config.toml
num_hidden_layers = 16
hidden_size = 128
num_attention_heads = 2
num_key_value_heads = 1
head_dim = 64
intermediate_size = 320
vocab_size = 1045
hidden_act = "swiglu"
norm = "rmsnorm"
norm_place = "pre"
norm_eps = 1e-06
positions = "learned+rope"
rope_theta = 57600.0
rope_fraction = 1.0
qk_norm = false
attn_scale = 0.125
bias = "qkv"
tie_word_embeddings = true
parallel_block = false
init = "normal"
init_std_qkv = 0.0499
init_std_o = 0.0
init_std_up = 0.0499
init_std_down = 0.0
optimizer = "muon"
learning_rate = 0.00163
lr_mult_o = 2.0
beta1 = 0.95
lr_head = 0.00619
max_grad_norm = 1.0
warmup_steps = 200
schedule = "wsd"
decay_fraction = 0.71
decay_shape = "linear"
final_lr_fraction = 0.05
batch_tokens = 8192
max_seq_len = 2048
doc_mask = true
train_tokens = 99330000
max_steps = 12126
dataset = "wikipedia_en"
Each number is 128 + 24 x the weight over its row's rms, rounded and kept within 0 to 255. Layers, rows and columns count from 0. The size above them is the row's rms in percent of the matrix's.

# layer 3 MLP gate, 320x128, rms 0.155, rows 280-314, columns 64-127
size [114 112  83  88  92  97 151  89 119 113 100 114 113 133 124  86 110 128 106  95 117  99 112 106 127 115  84  89  82  98 123  98  84  84 120]
[[155 121 166 140 124 118 131 113 134 109 122 158 147 173  95 117 100 140 133 145 157 135  98  90 143 148  97 117 127 114 117 142 147 153 109 123 152 118  76 102 148 130 128  91  99 125 176 166 132 108 116 174 108 117 181 170 164 163 154 123 118 119 129 129]
 [ 98 121 146 146 116 131 122 153 126 137 155 186 134 132 149 142 146  99  84 142  98 121 152 163 109 112  98 126 134 113 122 137 136 108 185 153 118 190 126 107 134 188 117 118 147 105  94 115 141 147 145 115 101 114 142 101 136 107 126 150  90 111 128 101]
 [108 159 140 124  85 120 142 150 166 150 117 126 169 126 157 106  70 103 127 142 130 122 136 169 109 133 150 134 127 174 157  86 110  96 142  73 157 133 127 104 125 130 110 209  97 133  80 141 106 134 101 144 103 142 132  87 143 128 159 159 130 124 151 109]
 [138 137 153 101 103 156 168 104 103 110 131 134 100  86 136 140 177 184 147 145 154  97 119 150 136 175 129 107 146 112 117 166 113 142 132 181 118 116 125 126 137 130 115 118 114 104 127 119 124 113 102 121  99 114 120 126 180  85 121 110 103 135 134 122]
 [131 101  90  93 174 124 113 117 137 132 149 147 148 118 160 148 130 154  95 136 134 133 150 140 158 142 141 108 154 145 113 145 188  97  92 113 170 118  97 104 117 102 112 126 141 141 131 169 113 133 105 156 104 121 149 141 100 171 152 113 136 107 131 130]
 [136 153 127 126 121 123 143 110 130 160 126 137 126 129 103 147 149 123 135 139 136 103 165  97 100 137 115 127  62 123 151 145 128 134 122 117  91 198 110 109  79  82 135 138 136 145 114 125  87 140 118 126  99 150 112 106  69 115 110 110 146 118 111 162]
 [ 64  88 107 153 112 113 141 136 124 117 120 126 137 115 125 155 129 167 167  84 100 136 131 151 105  91  95 116  97 139 127 114  91 154 122 112 120 107 140 124  94 159 137  83 128  74 141 144 147 126 138 162  81  98 135 101 161 169 130 136 133 127 124 165]
 [158 130 156  95 124 108 151 153 113  99 149 157 148 114  96 103 141 156 117 114  96 159 117 118 147 123  64 152  90 131 116 131 126  68 118 122 122  93  90  75 157 122 122 125 130  95 103 157 129 116 153  97 133 123 145 113 132 132 149 117 114 104  81 117]
 [125 141 101 162 117 131 123  74 130 125 132  94 147 154 113 117 129 151 121 173 120 145 107 124 147 162  66 188  81 129 153  89 156 114 116 110 141 114 139 112 180 142 114 143 147 134 119  95 134 117 124 139 124  82 188 176 138 152 140 118 128 136 164  88]
 [132 143 136 148 130 120 132 165 140 120 102 104 154 158 121 128 132 163 137 106 147 143 143 125 155 139  93 151 152  95 115 138 119 121 139 141 125 139 123 130 151 150  98 177 122  87  88 143 129 157 103 152  73  88 115  95 150  99 100 128 168 159 131 119]
 [112 123 107 106 103 168 174 163 150 101 124 154 144 125 193 129 143 130 124 121 166 124 126 186 123 167 151  97 114  70 112 153 124  88 128 141 152 127 152 124 145 129 128 141 151 127 126 142 137 109 120 134 106 117 127  61 133 150 131 155 116 124 143 143]
 [103 131 137  94 136 135 143 130 148 136 168 129 118 109  73 113 136 132 141 171 116 113 167 108 157 119  88 152 144 138  61 121  96 113 134 142 124  71 133  88  96  95 137 114 141 120  76 142 121  97 142 131 126  80 148 134 149 138 140 157 147 135 105 116]
 [128 162 131 125 113 153 100 168 139 138 139 137 159 133 135  92 128 182 145 129  94 116 136 111 160 124 152 182 114 149 106 130 141 135 157  87 155 152 103 134 158 138 127 160 147 166 117  53 163 113 155 137 140 107 109 136 159 119 141 160 142 139 140 128]
 [118 147 176 105 121 158 173  91 120 115 136 122 137 176 120 120 154 144 153 127 161 146 140 100 115  86  95 119 165 148 113 127 121  95  81 135  99 126 105 160 125  94 110 167  70 143 105 146  99 139 136 129 133 105 152 126 148 151 134 155 120 114 136 134]
 [176  96 161 142  97  97 113 108 177 127 155 187 119 125  84  87 146 168 135 147 149  94 147 113  98 129 136 146 126 129 128 129 121 137 167 156 127 100 124 140 125 122 143 134 112 172 115 150 109 143 126 138 155 136 154 127 119  94  95 116 105 110 130 121]
 [133 126 135 138 119 157 143 154 122 117 128 129 142 143 193 150 132 140 134 142 153 123 127 144 156 121 141 129 118 146 119 137  80 114 140 102 143 134  83 116 130 150 149 133 155 147 118 136 172 144 127 111 125 103 136 142  88  94 117  84 168 105 117 133]
 [159 150 161 110 101 138 151 129 120  90 113 188 119 161 116 129 105 160 145 135 104 144 169 139 129 113 170 140  65 156 135 156 106 146  98 118 119 171 144 123 134 104 112  78 150 123 144 144 147 104 102 121 155 122 137 130 144 180 139 146 151 132 135 175]
 [122 148 129  99 118  79 147 101 150 123  89 130 137 118 138 111 137 123 145 144 109 116 160 113 153  64 133 148 133 147  97 125  97 115 171 147 129 101 189 116 106 128 116 136 122 118 114 127 126 145 119 149 120  97 147 128 150 109 111  96 131 145 139 126]
 [137 112 115  97 130 143 167 108 191 158 100 115 144 128 152 137 113 129 140 123 146 149 164 124 157 121 141 111 141 114 110  99 143 153 141 206  99 151 122  97 157 119 105  76 114 151 141 128 104 148 105 106 183 105 141 149 150 155 101  99 134 106 117 142]
 [117 132 130 146 140 122 137 123 155 114 148 128 101 122 111  62 155 153 120 149 139 154 118 100 107 113 139 158 103 136  97 113 120 105 109 120 142 123 131 107 114 160 111 108 119 134 170 127 124 113 159 132 162 128 138 121 202 148 143  88 124 120 143 118]
 [114 124 128 159  99 134 136  96 163 107 153 174 119 134 137 136 116 153 106 144 155 108 120 151 120 123 140 105  59 120 140 161 121  98 120  88 175 112 117 159 119 136 146 116 169 119 149  97 127 209 150 138 156 118 147 120  96 161 105  91 166 117 134 103]
 [153 117 152 131 107 157 171 134 144 147 161  83 149 143 142  90 137 140 133 141 141 137 102 182 120 142  87 105  93 142 163 115 115 150 104 113 114  92 111  65 142 127  90  97 148 182 140 115 134 117 149 128 138 100 166 110 154 130 124 130 120 121  58 121]
 [114 100 128 135 113 120 109 108 188 161 109 119 141 128 105 107 139 147 134 156 143 133 153 155 137 133 156  96 167 122  70 121 113 104 114 148 146 136 138 146 135 133 136 122 111 110  91 145 126 159 133 101 115 119 132  94 109  78 150 158 117 140 155 125]
 [102 115 137 134 138 120  95 112 166 122 128 129 143 145 115 106 151 170  84  87 138 120  98 142 126  81 107 160 120 141 104 138 117 144 174 122 131 169 107 154 107  97 149 140  76 109 144 119 173 145 134 126 158 129 137 116 156 158 115 124 127 173  79 135]
 [123 130 123 135 119 156 130 120 170 148  97 127 131 139 134 144 109 127 172 152 112 116 102 116  74 126 133 116 121 115 129 188 143 123 154 117 139 184  83 118  97 164 158 104  99 120 118 112 106 119 110 117 123 105 158 126 137 176 131 130 143 112 127 136]
 [150 128 104  73 129 156 157 145 154 144 108 159 146 124 128 167 120 120 140 116 148  64 133 171 116 122 154 155 136 118 123 103 126 165 162 123 113 113 119  89 159 130 114 124 121 121 104  99 136 129 114  78 139  96 151 138 154 124 105 145 156 111  99 139]
 [118  86 167 145 155 113 125  91 154 114 130  97  87  72 132 137 151 149 125 139 125  99 142 150 118  89 160 135 144 137 130  77 117 165 146 166 167 123 135 144 114  98 135 111 120  86 137 132 135 134 126 169 106 118 154 130 132 109 137 139 140 129 106 158]
 [130  99 103  69 123 148 132 141 119 121 142 105 126 131 125 149 120 116 183 114 107 125  99 130 148 139 128 144 126 112 163  94 159 153 118 139 164 150 122 160 121 132 132 131 153 120 146 133 198  82 158 125 167 193 103 143 109  89 143 105  89 125 143 150]
 [136  96 150 145  87  80 167 133 161 121 108 128 113 145 178 162 140 137 131 139  94  92 133  74 123 123  99 109 145 104 147 158 127 173 145 147  87 156 112 103 116 131 106 136 122 100  95 132 135 144 185  87 112 135 130 138 157 136 140 124 118 143 115  98]
 [120 103 128 103 136 164 143  75 109 129  97 135  79  67 125 135 158 143 141 124 153 111 143 110 155 122  96 153 139 148 160 144 128 120 159 134 183 139 124 100 107 118 136  78 118  77 129 128 141 133 155  96 127 160 140 116 185 108 184  93 170 136 110 140]
 [117 134 178 118 133 118 157 106 161 154 170 113  88 146 135 166 132 109 117 153 141 157  96 111 115 152 148 151 147 147 116 166 118 135 146 124 133 145  92 108  87 116  90 100  97 109 164 136  99 136  71 135  94 133 124 184 101 128 123  91 129 185  98 130]
 [104 119  97 133 157 129 123 134 124 119 184 147 123 119 137 138 143 115 137 140 145 166 129 133 125 112 104 108 159 133  56 168 131 116 154 126 129 137  83 115 109 125 113 152 130 152 122 121 160 128 111 109 136 102 130 138 160 109 111 134 140 120 111 105]
 [144 141 133 126 132 186 154 115 141 132 110  78 112 119 151 145 163 143 111 119 133 125 131 118 110 113 142 185 132 111 128 158 102  87 101 117 143 124  99 145 110  95  87 132 125 123 146 134 152 158 124  90 142 149 131 145 173 101 128  81 129 124 115 102]
 [160 157 147 122 143 125 112 122 134 128 121 141 154  69 132 127 142 132 154 122 111 116  99 140 130 110 146 160 136 129  73 139 117  72 164 150 158 120 122 112 124 122 127 121 161 122 142  95 113 134 161 131 100  85 135 147 145 125 120 140 149 154 100 142]
 [153  96 132 132 110 106 136 121 126 112  97 135 129 127 111  93 165 147 136 118  95 110 117 128 157 142  96  57 190 113 152 131 106 156 115 132 144 140 149  97 139 160 118 124 133  75 143 126 142 126 129 105 107  99 116 142 140 152 125  77 100 120 131 144]]
# layer 3 MLP up, 320x128, rms 0.146, rows 280-314, columns 64-127
size [106 108  85  90  92 107 140  91 119 109  98 105 105 127 110  89 109 122 114  98 113  99 117 104 128 110  83  90  90 110 117 101  85  84 111]
[[115 156 123 176 137 128 163  77 122 148 103 131 156 146 153  74 118 133 114 147 136 165 127 149 115 115 141 138  97 143 154 154 143 122 119 151  89 136 128 164 160 102 128 176 139 122 142 110  78 128 100 107 142 132  95 135 170 154 138 123  92 106 117  99]
 [ 77 108 181 144 153 116 109 130 132 117 126 103 103 164  90 146 167 119 110 142 100 122 147 112 129 122 111 154 108 132 137 108 137 110 150 158 138 190 144 105 111 125 144 106 103 109  62  90 123  99 138 122 133  98 141 103 145 133 168 130 132 139 113 122]
 [149 123 127 183 134 139 147 110 125  90 136 135 112 133 121 117 149 168 114  93 149 152 100  89 124 116 116 132 107  57 126 146 123 118 107 119 102 131 139 152 164 144 102 103 139 129 124 190 116 125 174 118 120 104  94 175 113 109 113 144 129 145 149 142]
 [122 150  96 129 156  94 152 146 144 144 130  94 168 134 123 133 127 103 144  96 144 131 140  98 129  62 119 177 118 193 101  68 114 145 145  94 132  93 162 149  99 102 126 127 127 139 140  94 158 142 115 145 142 142 149  99 105 104 126 111 141 142 134 112]
 [146  91 138 148 112 146 133 127 143  83 124  88 117 158 120 138 153 159 184  94  81  80 156 108  91 122 136 139 112  99 158 128 130 140 151 121 147 161 107 156 133 141  89 137 163 144 110 163  86 156 118 144 106 129 147 107 128 145 148 138 144 137 125 128]
 [120 156 157 122  85  87 163 101 117 113 105 116  75  98  98 144 112 135 138 141 111 153 107  83  78 140 122 146 137 116 143 109 101 129 120 101 125 126 119 161 158 113 101  56 123 106 148  75 106 138 123 134 117 142  95 123 144 133 138 130 130 118 117 104]
 [111 108 117 126 100 134 139 159 113 135 116 154 134 155 121 140 135 167 129  88 161 143 119  87 117 103 100 101 130 137 140 104 114 166 119  96 130 147 164 159 143 152 125 117 135 111 129 104 119 134 174 157 100 124 140 116 187 156 104 159 135 110 117 131]
 [142 120 143 118 155 131 109 101 155 131 109 102 116 129 123 102  81 174 120 148 140 116  99  94  98  71 121 114 140 163 149 122 132 154 113 113  95 111 161 124 140 125  83 164 153 110  71 142 114 161 111 104 142 124 126 115 139  97 131 115 134 156 111 110]
 [174 106  87  93  82 120 137 119 113 143 119 132 100 103 109 111 146 116 164  88 122 113 146 101 128 104 165  88 131 130 121 170 113 119 114 134 110  89  89 167 120 115 103 129  99 101 108 116 133 124 103 139 118 148 102 101 111  80  91  83 140 112 116 151]
 [117 145 125 131 150 100 140 132 121 139 151 169 114 182 123 130 145 116 136  93 149 134 171 111 132 130 195 126 129 154 100 125 120 120 150 118 126 130 151  96 128 125 161 148 169 139 165 112 157 114 165 129 160 114  99 124 100 136 144 115 102 120 170 126]
 [105  75 122 121 116 130 121 106  93 124 128 121  92 144  86 163 175 146 143 160 153 114 133 154 149 155 107 122 102  64 120 162 103 156 159 174 107  95 121 145  88 116 120 110 126 135 129 131 158 145 152 154 145 122 137 127 151  90 114 137 103  96  82 136]
 [182 149 126 129 140 118 108 106 131 133 137 107 162 127 156 136  84 113 117  87  92 122  54 107 147 137 101 111 134 111 158  77 158 151 124 128 139 151 159 109 147 176 144 106 133 137 137 101 130 161  98  94 150 173 121  94 154 128 156 141 144 109 159 132]
 [152 110 131  87 123 104 167 132 106 128 132 132 114 129 144 185 113 100 131 155  95  92  92 112  68 108 129 130 104 160 115  93 148 172 138 182 124 131 135 117 133 104  80 131 118 120 146 137  93 117 135 113 110 134 118 175 130 158 136 112 116 128 146 148]
 [148 167 163 143 137 156 113 110 165 137 101 132 132 123 151 117  87 149 130 152 124 155 102 136  73 158 135 127 117 153 109 144 138 163 150 121 127 153 102 101 130 129  69 117 156 149 177 131 122 110  94 116 120 143 163 140 139 113 158 152 101 142 141 109]
 [100 126 147 114 132 171 155 140  77 146 146 107  89 103 147 121 152 131  98 113 131 141 134 139 120  99 135 145 125  65 165 144 123 137 119 159 111 144 118 126 139 134 128 125 156 151 151 125 133 146 125 103 112 129  91 169 131 136 182 175 154 166 139 135]
 [160 103 151 144 158 117  94 124 128 119 114 116 112 123 147 108 168 179 125 148 164 113  94 128 122 143  87 116 117 105 143 118  70 152  60 119 101 108 131 142 122 135 115 126  87 143 109 176 139 133  72 107 113 106 147 122 131 135 149 114 194 109  81 145]
 [145 115 163 120 145 121 124 126 106 182 100  95 155 122 114  93 172 109 150 106 145  99 163  86 127 150 115 137 161 124 173 101 114 102 154 138 130 108 118 115 133 114 147  93 119 158  98 108 145 175 138 147 146 125 126 132 142 125 100 136  61 129  99 104]
 [114  86 160  93 110 177 144 157 121 129 147 179 141 127  90 145 146 109 167 152 153 150 107 117 121 119 127 106 102 155 115  99 175 129 116 150 144 103 119 148 151 160 122 102 111  88 125 134 135 109 140 114 183 134 150 115 138  98 135 125 118 112  96 112]
 [111 155 168 143 145 129  93 166  95 126 112 149 110 105 116 145 127 107 140 168  92 129 145 129 141 112 108 140 116  89 120 142 147 134 128 102 122 141  67 110 127 164 150  96 141 113  90 134 158 117 150 122 112 141  97 136 161 103 129 157 153 116 152 104]
 [101 120 120 120 110  98 118 121 146 146 115 132  85 159 111  69 128 143 124 151 104 139 116  99 151 102 140 140 103 111 138 134 135 128 138 125 133 126 154 103 133 106 152 133 161 148 133 133 119 134 127 106 142 105 132 117 139 125 154  79 165 128 127 152]
 [126 149 100 127  88 116 166 176 167 124 174  88 111 137 109 143 162 113 136 112 121 151 133 107 117 136 121 144 116 150 118 126  94 110 133 110 123 150  62 120 115 118 116 158 138 131 148  87 136 116 122 119  73 103 110 155  99 123 160 135 139 155  92  99]
 [159 141 186 132 128 141 142 142 123 137 126  77 144 141 103 161 131 172 121 148 157 168 131 153 140 151  76 105 128 139 162 131 122 128 150 134 115 110  72 113 133 108 136 117 172 155 103  86 156 143 131 100 128  77 104  88 139 115 115 179 197 105  83 147]
 [ 97 143 126 116  94 112 126 123 124 136 145  61 115 148 133 146 115  74 164 144 103  80 157 116 132  84 146 120 143 123 127  97 108 151 139 131  77 152 138 145 128 155  97  89 107 120 114 109 116 116 147 162 147 130 198 114 121 143 131 136 117 155 145  98]
 [116 120 107 118 175 130 117 135 116 126 124 175 140 110 131 144 140 161  71  78 138 154 117 150 130 118 112 157 111 112  90 170 136 157 159  98 129 121 118 158 105  85 190 145  81 124 135 118 190 118 133 149 149 113 127 100 127 140 132 113 125 116  82 125]
 [118 160 148 122 112 156  95 132 132 121 146 104 137 129 144  93 135 136 149 140 137 102 121 131 109 153 103 150 167 144 133 161 134 137 104 100 136 108 103 126 105 155 150 128 108 131  92  90 126 131 126 116 121 100 159 110 179 158 138 145 196  87 107  86]
 [ 88 130 120 139 126 143 141 152 124 125 131 164 117 100 107 116  96 111  83 104 169 154 143  94 118  86 145 160 113 123  99 133 121  93 116 127 155 154 154 123 138 115 119  94 118 147 110 120 134 172 133 126 112 117 112 120 102 136 100 121  96 165 119 133]
 [184  81 161 149  72 148 130  94 138 153 143 114 139 129 167 133 164 148 118 145 150 150 150 150  92 118 163 138 129 178 154  88 155 138 115  94 154 123 105 129 126 130 127 127 135 138 114 147 125 126 130 162 111  79 125 149 119 119 147 137 138 162 100 126]
 [138 158 115  97 143 150 145 130  79 132 138 177 137 117  81 149  89 135 111 138 125 152  78  96 107 148 124  95 118 156 152 134 115 145 143 133  91 132 162 108 133 135 155 108 134 116 153 121  85 124 155 151  99 171 120 165 150 159  90 115 106 109  91 167]
 [ 98 129 161 127 101 123  59 125 101 134 171 134 125 133  91 141 118 148 142 123 101 146  64 172 155  79 158 132 115 184 143 123  77 118 159 148 141 117 121 145 154 140 138 106 160 130 167 117 108 115 113 103 119 125 143 144 120 138  81 141 101 141 150 149]
 [118 127 114 115 157 180 108 125 156 134  91 128 117  86 146 146 111 112 112 130 140 109 145 124 166 146  88 140 158 142  83 138 113 125 127 133 114 106 181  71 114 147 119 106 103 117 149 128 122 106 132 190 110 103 123 113 150 157 152 119 161 150 104 125]
 [140 166 149 145 126 104 129 134 136 142 135  90 137  79 131 142  86 118 137 155 102 130 132 147 115 118 134 151 146 135 137 153 150 100 107 119  99 154 150 133 145 163 126 137 146 138 137 173 148 105  88 144 111 123 118 157 101 132 154 118 144 128 132 109]
 [172 131 161 142 119 109 133 131 146 116 106 117  69 150 104 130 125  89 136 128 100 122 117 121 138 152 125  90 149 140 163  91 172 111  75 123 142 125 123 151 145 114 132 148 125 123 135 117 137 139 127 120 128  90 115 119 135 109 153 147  87 162 154  99]
 [115 129 110  84 118  90 142 134  93 136 171 135 115 122  85 137 134 135 148 145 128 127 109 113 118 125 110 128 130 161 163 125 165 184 124 104 154 150 122 114 157  89 134 126 132 141 118 128 109 130 130 115  95 149 127  88 130 147 140 116  69 161  71 180]
 [137 104 152 105 143 123  78  99 156 117 113 112 125 164 103 130 145 132 121 158 181 158 133 115 157 130 117 129 117 108 175 137 156 169 141 110 108 175 147 143 130 112 114  98 121 143 124 116 190 101 140 149 125 126 147 118 115 158 109 128 143 120 101 170]
 [162  90 143 104 122 113 113  97 135 112 108 126 139 138 113 111 151 174 127 135  97  53 161 142 130 130 120  95 137 154 156 141 112 129 153 158 127 136 128  91 171 151 115 108 118  91 163 100  90 102 108  91 122 102  94 151 133 135 118  99 131 135 164 173]]
# layer 3 MLP down (transposed), 320x128, rms 0.135, rows 280-314, columns 64-127
size [106 110  80  90  91  91 143  83 115 103  93 125 101 147 124  82 127 129  98  95 105 101 109 125 123 117  80  82  91 102 108  97  84  77 128]
[[143 145 116 123 131 166 175 141 110 137  98  93 138  84 136 146 100 137 134 155 126 152 130 172  88 150 137 118 152 122 142 109 125 101 121  99  97 165 155 151 139  73 120 132 173 105 151 153 107 132 126 101 155 144 121 111  80 137 118 152 155  65  80 153]
 [ 79 123 151 148 162 120 125 154 105 139 155 152 117 194 152  98 143 111  94 151 155 141 128 116 116 138 175 135  84 102 144 140 145 156 110 133 122 150 145 112 111 148 141 157 129 101 104 107 138 142  94  70 112 127 133 154  84 117 127  92 148 124 117 131]
 [159 161 119 109 168 102 163 107 114 116 136 159 150 104 112 122 152 133 128 140 105 104  97 125 116 127 106 128 100 100 121 127 118 144 118 132 110 144 137 111 153 137  91  89 138  96 125 142 139  97 165 134 168 120  92 150 123 159  85  82 155 150  62 161]
 [123 133 117 171 110  84  96 164 147 168 111 133 138 100 122 114  88  94  99 121  99 133 127 126 103  72  55 142 119 161 113 111 120 153 148  68 182 150 158 124 133 142 119 153 151 144 134 136 132 112 102 127 106 123 106 121 125 138 128 126 168 124 104 120]
 [121 112 133 125 167 139 165 130  95 102  78 146 134 133 154 133 136 134 169  99 143 136 163 111 104 121 142 115 143  90 149 125 131 119 101 141 153 109  86 117 143 145 139 115 189 124 152 109  93 108 106 142 103 158 117 147  88  95 165  87 107 146 136 121]
 [ 98 115 123 102 136  93  96 100 129 136 107 100 140 115  91 121 142 159 159  98 107 125  73 158 134 152 116 140 134 118  98 108 136 155 140  99 163  95  98 118 112  67 132  67 123 117 147  80 117 138 121 167 119  89 132 133 136 144 100 156 115 116 158 138]
 [ 74 176 181 133 109 127 106 130 170 143 148 125 141 163 116  95 153 134 113  87 145 115 139 122 141 109  91 105 145 133 129 123 142 126 157 129 149 123 160 109 134 138 150 119 129  79 168 148 107 112 150 138  98 126 144 146 132 117 120 115 134 102 100 109]
 [151 131 113  96 158 150 123 122 157 130 142  97 109 134 118 156 116 135 111 118 132 127 141 175 128 125 158 150 177 168 138 156  95 169  71 132 105 159 114 124 100 116 142 163 156 141  91 164 120 103 121 118 180 117 120 129 174 113 130 139 125  85 134 144]
 [117 112 114 129 135 171 114 132  89 124 158 123 137 143 124 112 153  83  95  77  67 125 140 160 133 106 183 137 157 153  92 153  83  92 154 107 139 139 141 148 110 137 136 129 115  70 121 119 131 138 130 110 135 133 138 107 119 130 101 110 124 157 149 189]
 [127 127 155 159 179 146 119 113 171 153  96 155 151 146 117 166 140 129  86  57 161 112 131  98 152 150 156 147 177 117 119  95 107 135 153 117 124 134 107 124 108 134 122 141  85  86 145 138 125 138 144 141  72 146 113 134 129 162 138 124 176 137 113  88]
 [114  69 112 155 130 130 145 110 140 123 115 160 117 134 120 169 131 149 137 165 173  98 168 109 166 177 139 120 127  75  82 180 127 109 168 110 118 164 129 174 103 116 111 151 134 122 115 117 138 114 144  94 143 129 126  95 156 125 128 116 128 145 104 101]
 [113 163 128 103 116 176 129 106 135 134 159  95 136 124 103 132 122 106 125 120 175  78 130 131 132 129 116 132 143 113 127 143 115 142 155  84 123 147  93 119 125 106 144  99 100 192 124 109 167 129  69 126 141 158 148 146 137 105 121 126  91 161 166 105]
 [152 134 102 123 167 149  72  89 107  95 105 108 141  98 154  99 173 109 122 148  93 100 101 131  79 138 145 117 133 144  97 128 147 171 115 144  88 136 157  98 113 119 143 112  93 132  81 118  95 134 119  92 106 132 121 168 116 108 148 136 141 101 148 142]
 [154 167 139 112 108 137 122 112 147 149 109 171 132 127 136 115 131 172 107 183  77 153 118 153 114 101 119  99 163 133 112 103 137 147 140 145 125 144 130 136 120 118 111  71 154 153 127 127 104  95  75 150 165 151 130 123 104 118 100 151  92 138  97 138]
 [124 110 129  66 102 118 117 125 110 102 142 149 118 122 151  86 102  93 184 101 141 161 103 129 128  83 152 126 128 113 116 150 115 168 150 138 140 124 172 138 106 170 109 147 103 160 105 148 170 150 120 125  82 150  98 132 155 130 156 144 157  94 127 112]
 [128  93 161 160 216 108 108 117  95  81 159 135 159 122 162 126 140 113 140 103 134 127 131 140 113 156 133 141 136 166  94 150  99  98 138 104 139 125 125  82 114  92 114 137 102 136 139 119 118 129 121 111 171 122 114 119 115 182 126 143 149 178 145 134]
 [156  92 131 135 118 104 147 144 160 155 155  84 162 124 179 122 102 131 126 179 115  59 143 125  98 161 147 129 161  90 143 137 150 151 151 139 157 143 115 125 143 135 141 119 156 130 118  78 139 146 125 156 111  95 103 117 160 141 100 134 133 150 123 143]
 [118 113 123 130 109 130 133 159 170 156 141 134  94  97 121 114 152 112 130 143 175 148 135 147  83 113 120 113 102 159  88 114 133 151 148 113 147 139 121 121 139 101 128 151 121  43 120 153 104 103 204 150 147 102 108 153 158 105  95 142 115  86 119 110]
 [ 85 185 158  73 127 160  84 158 140 127 154 111 113 128 149 122 156 147 132 150 147 131 118 147 131 125 148 163 115 135 150 154 154 165 124 152 146  83 135 141 176 124 127 123 133 130 134  97 125 172 175 108 141 161 102 161 109 136 114 120 116 104 116 106]
 [127 119 103 135 118  91 134 112 147 142  95 116 122 109  93  88 122 152 169 114 127 113 121 138 124 107 154 160  85 135 118  94 162 102 120 146 126 126 154 144 126 119 123 128 144 121 168 142 118 145 130 143 132 111  97 109 124 112 155 103 154 135 149 122]
 [129 103 102 116  98 133 145 175 125 118 179 177 125 187  98 151  95 125 148 102 159 137 108 137 125 165 128 133 108 125 136 124 147  86 160 144 189 119 107 143 125 106 123 107 140 105  96  93 119 161 153 166 130 124 133 111 149 150 129 115 141 123 137  79]
 [130 113 161 185 122 127 113 167 113 120 108  88  91 108 124 168 123 143 164 171  99 164 153 143 165 159 125 169 120 138 117 168 107 154 136 114  96 125  98 111 122 175 109 126  88 132 131 124 140 144 102 117 112 115 113 111 131 134 105 150 187 154 103 111]
 [157  64 129 111 151 143 127 134  91 143 106  83 137 129 141  83  84 119 152 148 140 146 145 109 126 136  78 116 111 115 112 133 141 149 140 135 112 113 145 134 139 149 132  51 154 117 117 107 136 118 127 115  92  97 122 122  88 175 146 144 144 182 105 114]
 [164 144 120 105 161 128 141 134 100 142 107 128 130 102 150 125 133 120  66 134 143 152 132 123 128 153  79 153 119 124 114 110 117 102 134 120 128 152 113 136 113 111 158 155  75  85 159 151 158 108 172 125 171 109 102  86  78 141 140 120 112 112 105 120]
 [105 122 119 121 143 145 128 137  87  98 136 129  84 110 153 144 135 142 147 127 144 132 124 121 141 172 111 167 150 126 128 183 129 112 131 149 126 136 148 148  95 164 166 103 104  99  87 122 115 163 150 158 114 101 139 139  86 160 121 138 176 108  85 127]
 [117  81 119 157 158 116 135 126 144 139 143 156 113 119 144 123 127 146 137 113 153 148 155 144 127 108 135 131  97 125 122 120 105 140  73  74 125 146 135 118 189 141 110 121 150 113  79 145 104 120 125 153 124 120 122 125 116  96 113 106 112 168 121 170]
 [145 111 171 123 154 180 144 150 107 168 126 119  82 132 147 137 168 117  91 101 120 120 118 153 130  85 126 150 122 142 140  54 138 150 100 139 200  94 111 143  93  53 151 144 135  94 108 130 118 156 128 136 118 131 164  98 103 132 163 105 125 141 126 133]
 [148 144 162 126 159 138 104 185 136 127 123 131 123  94 132 130 131 118 138 172 115 148 129 138 119 150 156  65 104 129 100 156 154 161 124 166 119 131 127 144 103 157 142 152 177 142 127 124 131  96 139 133 139 147 119  95  67 139 128 127  94 147 133 118]
 [112 119 136 121 179 105 117 106 110  95 137 130 140 163 103 126 142 116 127 188  99 144  85 105  99  58  94 109 142 118 131 116 121 111 141 121 130  75 100 172 121 137 152 104 111 103 139 127 111 121 102 146 151 129 163 184 160  92 109 147 121 120 136 163]
 [161 147  96 142 151 157 145 103 111 118 101 133 121  96 136 119 154  82 131 114 144 130 127 163 155 148 104 146 106 152 105 111 144  76 148 145 114 140 119 108 102 155 164 121 105  99 155 121 113 157 132 129 126 155 127 118  86  87 175 113 142 121 102 134]
 [124 166 134 119 142 134 122  91 106 149 148 162 129 117 129 154 110 164 141 150 157 117 131 165 106 140 146 106 148 129 139 133 104 109 110 144 154 146 130 161 118 105 157 126 116  93  93 147 113 113 109  91 107 128 137 123 170  86  99 110 136 135 129 128]
 [124 107 148 113 139 130 121 128 129 117  83 134 121 154  95 165 154 103 118 110  95  98 110  72 156 159 137 138 146  93 143 104 126  96 118 142 138 164 117 142 150 121 134 151 132 134 156 130 145 124 129 129 132 172 130 145 130 132 148 139 124 138 158  98]
 [123 107 123 102 141 113 165 125 125 108 164 116 136 132 100 119 130 138 143  73  82 154 137 157  79 154  95  92 117 125 155 131 151 134 124  94 112 131 134 145 108 137 166 126 114 167 132 121 134 135 122 165 112 166 133 112 171  98 147 129  98 178 130 145]
 [138 106 131  91 140 114 172 153 150 125 152 114 150 172 127 106 134  73 139 162 123 152 115 142 195 104 136  90 130 172 147 171  79 178 134 106 120 106 147 134 138 109 150 161 145 171  80 126 150 123 102 142  67 108 148 155 131 138 177 131 109 154 124 124]
 [165  96 135  92 161 157 139  89 118 106 119 123 113 105 123 130 138 157 109 120 165 133 121 104 144 145 146  90 142 155 108 115  85 109 138 130 113  85  93 146 185 147 148  92 115 122 150  90 141 159 141 114 152 108 139 128 133 141 126  95  94  91 188 154]]